config.toml
num_hidden_layers = 11
hidden_size = 192
num_attention_heads = 3
num_key_value_heads = 3
head_dim = 64
intermediate_size = 768
vocab_size = 2048
hidden_act = "squared_relu"
norm = "rmsnorm"
norm_place = "pre"
norm_eps = 1e-05
positions = "rope"
rope_theta = 10000.0
rope_fraction = 1.0
qk_norm = true
attn_scale = 0.193
bias = "none"
tie_word_embeddings = false
parallel_block = false
extras = ["capped logits"]
init = "normal"
init_std_qkv = 0.0323
init_std_o = 0.0
init_std_up = 0.0323
init_std_down = 0.0
optimizer = "muon"
learning_rate = 0.00618
beta1 = 0.93
weight_decay = 0.0089
lr_head = 0.00678
max_grad_norm = 0.5
warmup_steps = 0
schedule = "wsd"
decay_fraction = 0.913
decay_shape = "linear"
final_lr_fraction = 0.0
batch_tokens = 32768
max_seq_len = 128
doc_mask = true
train_tokens = 388700000
max_steps = 11863
dataset = "wikipedia_en"
Each number is 50 + 12 x the weight over its row's rms, rounded and kept within 0 to 99. Layers, rows and columns count from 0. The size before them is the row's rms in percent of the matrix's.

# layer 5 attention value, 192x192, rms 0.0936, rows 120-127, columns 0-95
098:35 71 44 49 43 29 46 54 51 82 41 48 49 60 31 47 62 37 69 65 56 36 51 28 16 49 54 44 52 52 33 54 61 64 62 52 64 53 32 32 69 63 46 66 55 17 33 53 41 60 50 50 52 42 61 35 46 55 60 52 56 53 60 45 53 52 62 53 36 70 58 57 54 54 47 32 48 70 58 37 50 49 59 51 46 29 33 31 61 52 37 41 38 60 50 51
102:76 51 27 39 60 62 40 49 56 68 38 51 33 58 48 56 68 57 48 66 44 46 70 59 29 59 47 50 61 40 57 47 36 50 46 57 42 41 66 68 48 69 47 58 51 61 59 41 34 62 57 58 46 31 44 39 44 63 33 35 45 38 67 68 37 56 53 51 44 48 48 40 41 71 55 66 73 45 27 64 42 42 39 53 50 39 42 46 61 52 50 74 41 60 62 50
105:54 48 43 38 62 51 48 32 70 54 39 55 72 59 78 43 58 18 41 53 51 27 68 56 68 46 66 48 47 35 40 62 43 60 37 63 29 53 45 33 32 32 35 55 24 57 67 55 61 53 71 58 40 41 51 55 58 51 63 67 65 36 59 54 58 35 52 52 48 54 45 48 61 58 33 64 61 43 42 56 49 28 47 64 56 84 57 39 32 43 46 44 56 64 71 58
103:52 44 44 85 31 43 49 64 69 51 47 39 59 41 61 65 42 50 29 58 57 25 53 34 32 53 47 50 56 67 51 61 36 51 38 37 60 58 68 72 52 44 42 50 17 17 51 58 57 58 66 48 53 62 65 36 54 55 59 44 44 50 36 69 64 42 45 53 48 60 55 61 60 28 29 55 39 43 37 58 45 66 38 38 68 38 50 60 66 52 45 73 42 41 55 44
103:70 51 45 35 44 45 48 38 62 53 52 68 65 40 83 41 68 64 37 60 64 62 32 49 57 47 41 55 42 46 14 51 39 46 61 63 54 60 57 54 33 66 55 66 60 63 58 40 25 57 49 37 72 51 56 43 54 64 52 47 66 40 42 53 21 49 49 52 51 38 50 43 43 59 43 32 50 42 58 55 44 27 75 53 62 56 20 51 56 28 60 60 63 51 45 33
102:40 61 40 62 40 48 31 38 42 55 42 36 54 57 43 43 48 67 53 46 13 62 62 36 60 43 35 44 70 62 49 51 37 62 40 26 37 39 51 44 60 33 42 28 53 36 53 54 45 52 52 45 51 47 55 60 53 73 54 73 51 49 50 72 54 72 68 52 68 28 55 56 49 30 47 57 47 56 61 51 38 48 66 63 53 64 46 70 28 41 54 43 41 35 32 43
094:59 62 47 41 45 47 39 50 41 49 52 47 42 56 27 38 59 36 43 49 42 55 36 48 47 40 86 41 57 48 65 68 44 70 56 54 49 57 23 41 34 42 45 43 45 42 68 53 48 39 27 43 67 55 43 52 57 59 46 59 54 53 60 67 58 78 57 46 99 77 61 61 47 62 47 53 46 60 63 52 57 70 57 48 41 37 36 62 44 66 50 45 61 40 53 29
105:34 38 39 37 67 56 30 62 33 48 46 53 33 57 44 36 72 45 43 65 50 24 37 39 70 72 36 83 28 60 36 49 67 28 60 46 36 46 69 66 47 59 38 55 38 56 45 33 76 28 61 60 47 46 49 57 50 64 45 64 43 52 51 44 64 41 49 69 48 53 52 55 48 57 43 60 52 48 35 33 60 50 35 50 32 34 27 61 40 48 70 58 42 40 36 57
# layer 5 attention output (transposed), 192x192, rms 0.0802, rows 120-127, columns 0-95
103:30 37 48 58 36 40 50 36 31 47 46 42 40 43 57 47 69 70 53 28 48 44 46 42 67 37 70 48 48 50 24 42 50 55 43 38 52 42 75 42 63 45 55 55 36 51 56 63 58 63 50 54 43 45 33 47 58 46 46 54 54 58 20 47 44 46 42 56 71 41 38 48 49 58 51 44 53 37 13 44 59 47 36 70 29 54 60 57 50 54 50 57 69 40 57 56
099:37 49 70 50 53 33 35 40 39 36 48 30 40 39 44 60 43 58 57 52 54 66 54 35 46 83 67 51 52 79 44 56 49 72 35 67 50 35 52 41 14 53 39 40 67 67 46 46 56 39 76 46 48 39 51 66 56 46 58 57 42 33 48 50 59 59 56 56 54 61 44 40 56 61 64 57 49 46 30 36 47 59 35 54 28 37 52 48 50 53 55 38 48 32 58 38
100:65 47 40 54 62 49 61 55 48 58 53 51 50 55 47 51 19 56 62 34 52 62 32 51 33 19 51 60 54 58 60 52 53 68 45 41 76 78 70 50 37 79 60 46 57 60 51 59 32 59 55 53 38 47 62 38 42 48 47 50 58 65 34 48 33 21 66 37 47 39 62 39 43 61 48 46 37 64 58 55 59 69 58 56 48 41 54 41 50 53 59 50 65 43 45 52
095:67 67 70 52 43 53 49 37 38 50 23 56 44 66 52 62 41 42 71 40 47 76 75 52 68 55 55 48 59 32 55 63 42 62 26 56 50 34 58 51 48 64 58 66 42 52 41 37 49 41 37 62 37 31 51 68 58 43 59 55 66 58 53 32 62 27 33 54 68 51 43 60 45 32 60 46 65 35 43 35 54 45 53 57 45 75 45 63 63 46 45 71 49 54 68 43
104:45 51 57 76 86 53 61 55 27 58 77 55 55 41 44 50 51 51 47 53 63 40 24 48 59 40 57 52 58 72 43 38 57 62 38 60 35 28 58 64 41 35 52 44 79 55 37 50 52 57 59 34 37 48 30 55 35 42 46 58 48 52 55 31 45 68 58 71 41 67 31 49 42 64 65 54 55 75 58 49 56 56 33 65 45 32 53 66 46 40 34 54 57 55 47 45
100:44 53 60 56 42 46 68 60 61 22 28 30 29 69 54 45 59 40 40 45 71 45 59 77 30 50 32 52 51 66 61 50 54 37 60 36 48 48 56 51 31 61 38 49 39 79 57 49 60 50 62 42 78 46 60 37 47 45 29 40 51 42 55 53 52 39 54 48 53 41 62 56 64 46 60 45 53 54 70 25 30 37 35 57 40 56 56 50 64 50 33 53 43 61 37 54
097:54 43 48 38 55 46 65 48 57 51 58 28 50 46 58 53 49 47 40 46 65 29 35 50 41 52 42 49 50 56 65 32 41 49 28 60 53 30 47 49 58 73 33 42 30 77 40 47 62 67 48 63 51 67 51 58 34 63 36 63 47 74 52 54 35 36 34 63 33 42 45 37 56 47 64 50 49 57 63 32 25 46 58 64 67 74 45 44 33 69 63 49 56 72 56 54
102:55 29 45 41 41 43 48 39 45 43 69 47 44 56 56 56 56 44 44 45 64 65 54 50 32 42 54 70 37 56 52 51 51 54 64 64 50 65 28 31 45 42 54 42 59 19 70 59 41 58 63 40 44 59 64 53 74 43 44 57 35 37 52 55 57 50 47 35 34 53 35 43 53 50 60 21 36 57 61 63 48 65 50 55 67 61 54 38 54 37 53 53 63 56 63 56
# layer 5 attention query, 192x192, rms 0.123, rows 128-136, columns 0-95
082:33 49 37 57 42 59 44 45 52 45 56 57 38 74 70 54 65 70 30 53 39 67 32 46 42 50 46 54 63 76 55 56 48 34 43 60 56 56 33 59 44 68 47 48 56 58 52 59 31 50 62 44 59 39 48 47 43 39 53 51 56 57 41 86 38 36 37 56 44 65 59 70 46 37 46 62 39 70 59 51 37 48 28 63 52 52 55 54 48 52 18 26 37 50 56 61
083:77 54 53 65 48 37 57 30 65 40 42 30 32 41 49 53 46 31 59 69 57 33 50 62 58 36 49 34 41 56 40 51 54 54 44 34 52 61 47 38 55 42 48 52 48 33 50 39 65 34 55 57 53 44 58 40 49 65 58 64 38 62 49 50 43 75 41 46 41 56 25 56 33 45 76 50 94 51 75 68 69 57 66 42 49 59 56 64 40 51 58 49 47 29 40 43
086:49 57 55 61 42 51 77 63 30 46 45 37 58 43 28 42 83 65 64 35 46 59 61 36 61 45 61 68 58 42 53 41 44 69 75 61 66 33 51 49 62 56 60 23 47 62 73 58 19 51 56 45 35 41 52 73 47 47 48 56 50 34 59 64 46 38 53 69 55 35 56 51 66 40 54 39 34 56 52 48 44 65 46 58 39 56 56 45 64 51 71 55 51 48 39 72
087:40 45 39 40 51 61 40 44 40 35 51 48 75 69 60 59 42 41 38 35 52 47 33 78 23 48 43 56 44 46 52 61 39 50 69 55 36 38 48 36 54 54 43 61 49 48 43 49 53 56 51 47 37 55 46 53 43 56 56 37 72 45 53 51 55 36 53 48 43 51 67 54 52 73 66 50 26 69 48 46 74 59 41 64 58 39 48 46 61 50 54 33 59 41 57 48
096:50 75 49 51 76 37 57 55 41 50 39 55 36 42 49 48 54 36 69 53 42 54 63 42 48 46 49 63 64 52 52 32 38 45 40 46 40 37 46 51 27 51 40 46 37 33 45 36 53 41 59 40 18 76 59 65 64 23 53 69 44 41 55 49 52 70 50 47 46 34 51 58 61 36 42 45 54 43 59 45 37 76 71 26 66 59 43 45 52 59 45 57 71 28 49 53
103:40 62 50 33 71 74 65 45 27 40 53 61 50 35 62 64 37 26 57 29 44 53 44 61 50 72 58 51 40 49 31 79 54 76 53 52 36 31 30 48 28 56 48 64 60 65 58 60 70 42 59 40 39 44 49 40 46 43 46 40 25 60 25 26 60 39 50 54 53 49 73 46 54 63 48 37 64 51 61 64 46 56 47 59 40 56 43 49 48 66 56 23 38 52 47 65
104:22 52 67 47 40 35 39 73 53 36 45 41 37 60 40 65 51 65 63 45 67 46 30 51 45 54 26 54 41 40 43 60 60 59 45 77 44 66 34 43 53 55 56 67 58 63 54 52 48 60 23 44 41 53 47 52 21 33 50 37 42 28 30 48 48 62 41 53 37 51 53 64 49 54 36 57 70 58 43 62 58 58 20 55 27 50 47 32 61 65 57 49 58 35 43 58
090:51 39 52 58 63 66 57 44 51 50 39 28 37 60 49 32 60 61 59 33 68 57 71 48 41 45 52 59 47 43 67 72 54 37 55 61 63 40 50 61 57 65 50 46 51 53 35 53 31 65 57 52 56 44 46 53 40 65 60 57 70 58 43 38 54 57 48 55 74 53 26 52 53 46 40 55 69 62 39 68 57 57 24 56 50 68 34 57 51 48 48 36 39 69 33 61
089:50 61 52 37 49 60 41 57 56 43 61 52 57 47 52 67 56 31 23 67 43 48 46 68 74 54 42 54 47 36 29 28 25 68 77 58 47 52 56 41 34 29 38 50 40 46 38 46 64 30 50 51 76 50 59 42 52 18 48 59 55 38 46 51 64 55 43 39 41 42 59 47 48 65 58 44 36 35 68 30 55 43 36 40 46 40 52 72 69 53 50 58 40 54 29 57
# layer 5 attention key, 192x192, rms 0.121, rows 128-136, columns 0-95
100:62 72 40 35 63 60 68 48 57 50 55 72 36 38 31 48 52 38 76 43 64 41 51 53 68 50 51 56 61 48 43 42 56 57 52 54 39 52 37 70 71 47 40 77 64 48 58 56 38 55 78 60 23 40 39 56 40 80 46 45 68 60 72 53 51 36 63 43 79 59 48 49 53 63 51 30 39 35 51 66 45 33 33 30 53 58 48 56 56 48 77 49 50 47 41 45
089:39 45 47 35 42 44 38 58 38 69 56 44 66 50 48 62 70 66 39 79 42 64 42 44 47 44 50 67 35 73 45 63 49 50 49 51 45 55 53 19 26 60 59 41 46 39 52 56 24 65 28 41 57 62 24 50 53 35 53 37 63 26 36 19 47 53 52 55 39 63 36 40 54 61 74 53 51 51 60 43 44 46 38 28 60 54 64 41 46 48 40 37 50 58 47 22
105:64 33 59 65 64 61 54 39 52 64 58 71 54 58 41 35 51 47 58 56 41 49 42 49 68 44 36 43 42 64 54 44 56 62 49 21 60 80 51 56 26 51 45 51 39 43 42 49 70 32 54 36 41 37 45 72 54 56 44 47 31 74 51 47 54 41 46 43 64 62 39 47 56 49 54 47 63 37 26 60 49 52 52 40 59 26 57 34 44 44 52 60 56 37 47 66
089:54 69 75 39 55 74 33 25 61 55 48 28 42 58 71 51 51 34 64 30 56 44 51 56 39 47 34 53 47 24 35 44 54 40 37 42 70 52 72 45 33 54 52 55 46 34 40 42 63 62 30 43 51 38 58 55 59 54 60 65 29 67 69 65 31 44 54 49 39 39 40 49 53 42 65 42 53 41 34 44 54 54 77 44 53 56 57 22 38 81 62 57 46 45 62 74
097:49 50 47 30 67 32 52 57 46 48 47 55 49 54 56 54 49 66 44 56 62 63 67 41 45 45 41 42 47 46 37 31 40 54 78 58 57 68 49 43 61 45 44 57 16 52 75 51 45 30 39 32 63 31 49 54 56 49 54 49 47 60 50 31 29 58 27 65 55 44 46 32 59 33 51 64 55 71 55 33 63 44 69 37 40 52 44 76 41 38 30 43 58 56 52 53
104:58 24 54 48 51 43 59 33 52 38 37 51 40 46 47 81 49 50 61 58 63 50 48 37 59 40 49 47 58 46 42 27 44 52 47 46 48 47 58 51 41 26 38 61 45 63 46 46 39 28 53 48 52 41 29 57 60 46 54 70 63 59 48 70 42 45 53 54 46 44 45 23 59 55 28 52 56 46 31 29 44 48 48 40 34 31 50 48 45 63 60 69 66 56 41 57
102:62 64 50 52 46 31 70 47 60 58 59 38 54 36 43 53 36 51 45 75 50 50 38 77 52 52 41 63 81 50 39 50 57 56 53 40 61 73 60 56 54 44 47 27 25 42 34 52 37 40 42 56 40 50 46 50 49 59 44 26 61 45 55 42 55 51 30 47 68 44 65 55 30 57 48 37 41 23 31 54 69 47 42 67 54 17 49 51 53 24 34 60 66 62 42 38
089:45 45 44 73 56 49 67 55 41 29 36 24 67 60 38 49 52 42 55 45 49 64 49 32 49 60 57 23 52 28 39 42 44 67 48 34 51 29 49 39 31 73 63 75 56 42 46 39 67 47 58 54 73 34 73 35 51 47 43 52 63 54 40 47 59 66 47 34 46 50 59 42 54 69 64 54 45 36 49 38 41 42 49 65 54 40 49 45 72 43 44 59 36 30 61 41
090:25 71 69 65 46 52 51 44 56 47 55 38 54 67 64 45 53 30 41 54 55 47 34 34 45 55 65 51 48 57 61 37 40 66 50 59 20 55 47 37 34 59 33 39 55 58 43 58 67 55 63 65 43 38 41 28 66 31 62 29 80 51 32 40 66 36 47 56 56 48 52 55 44 59 39 53 35 36 57 46 51 46 57 40 39 48 50 58 37 59 77 45 61 40 75 53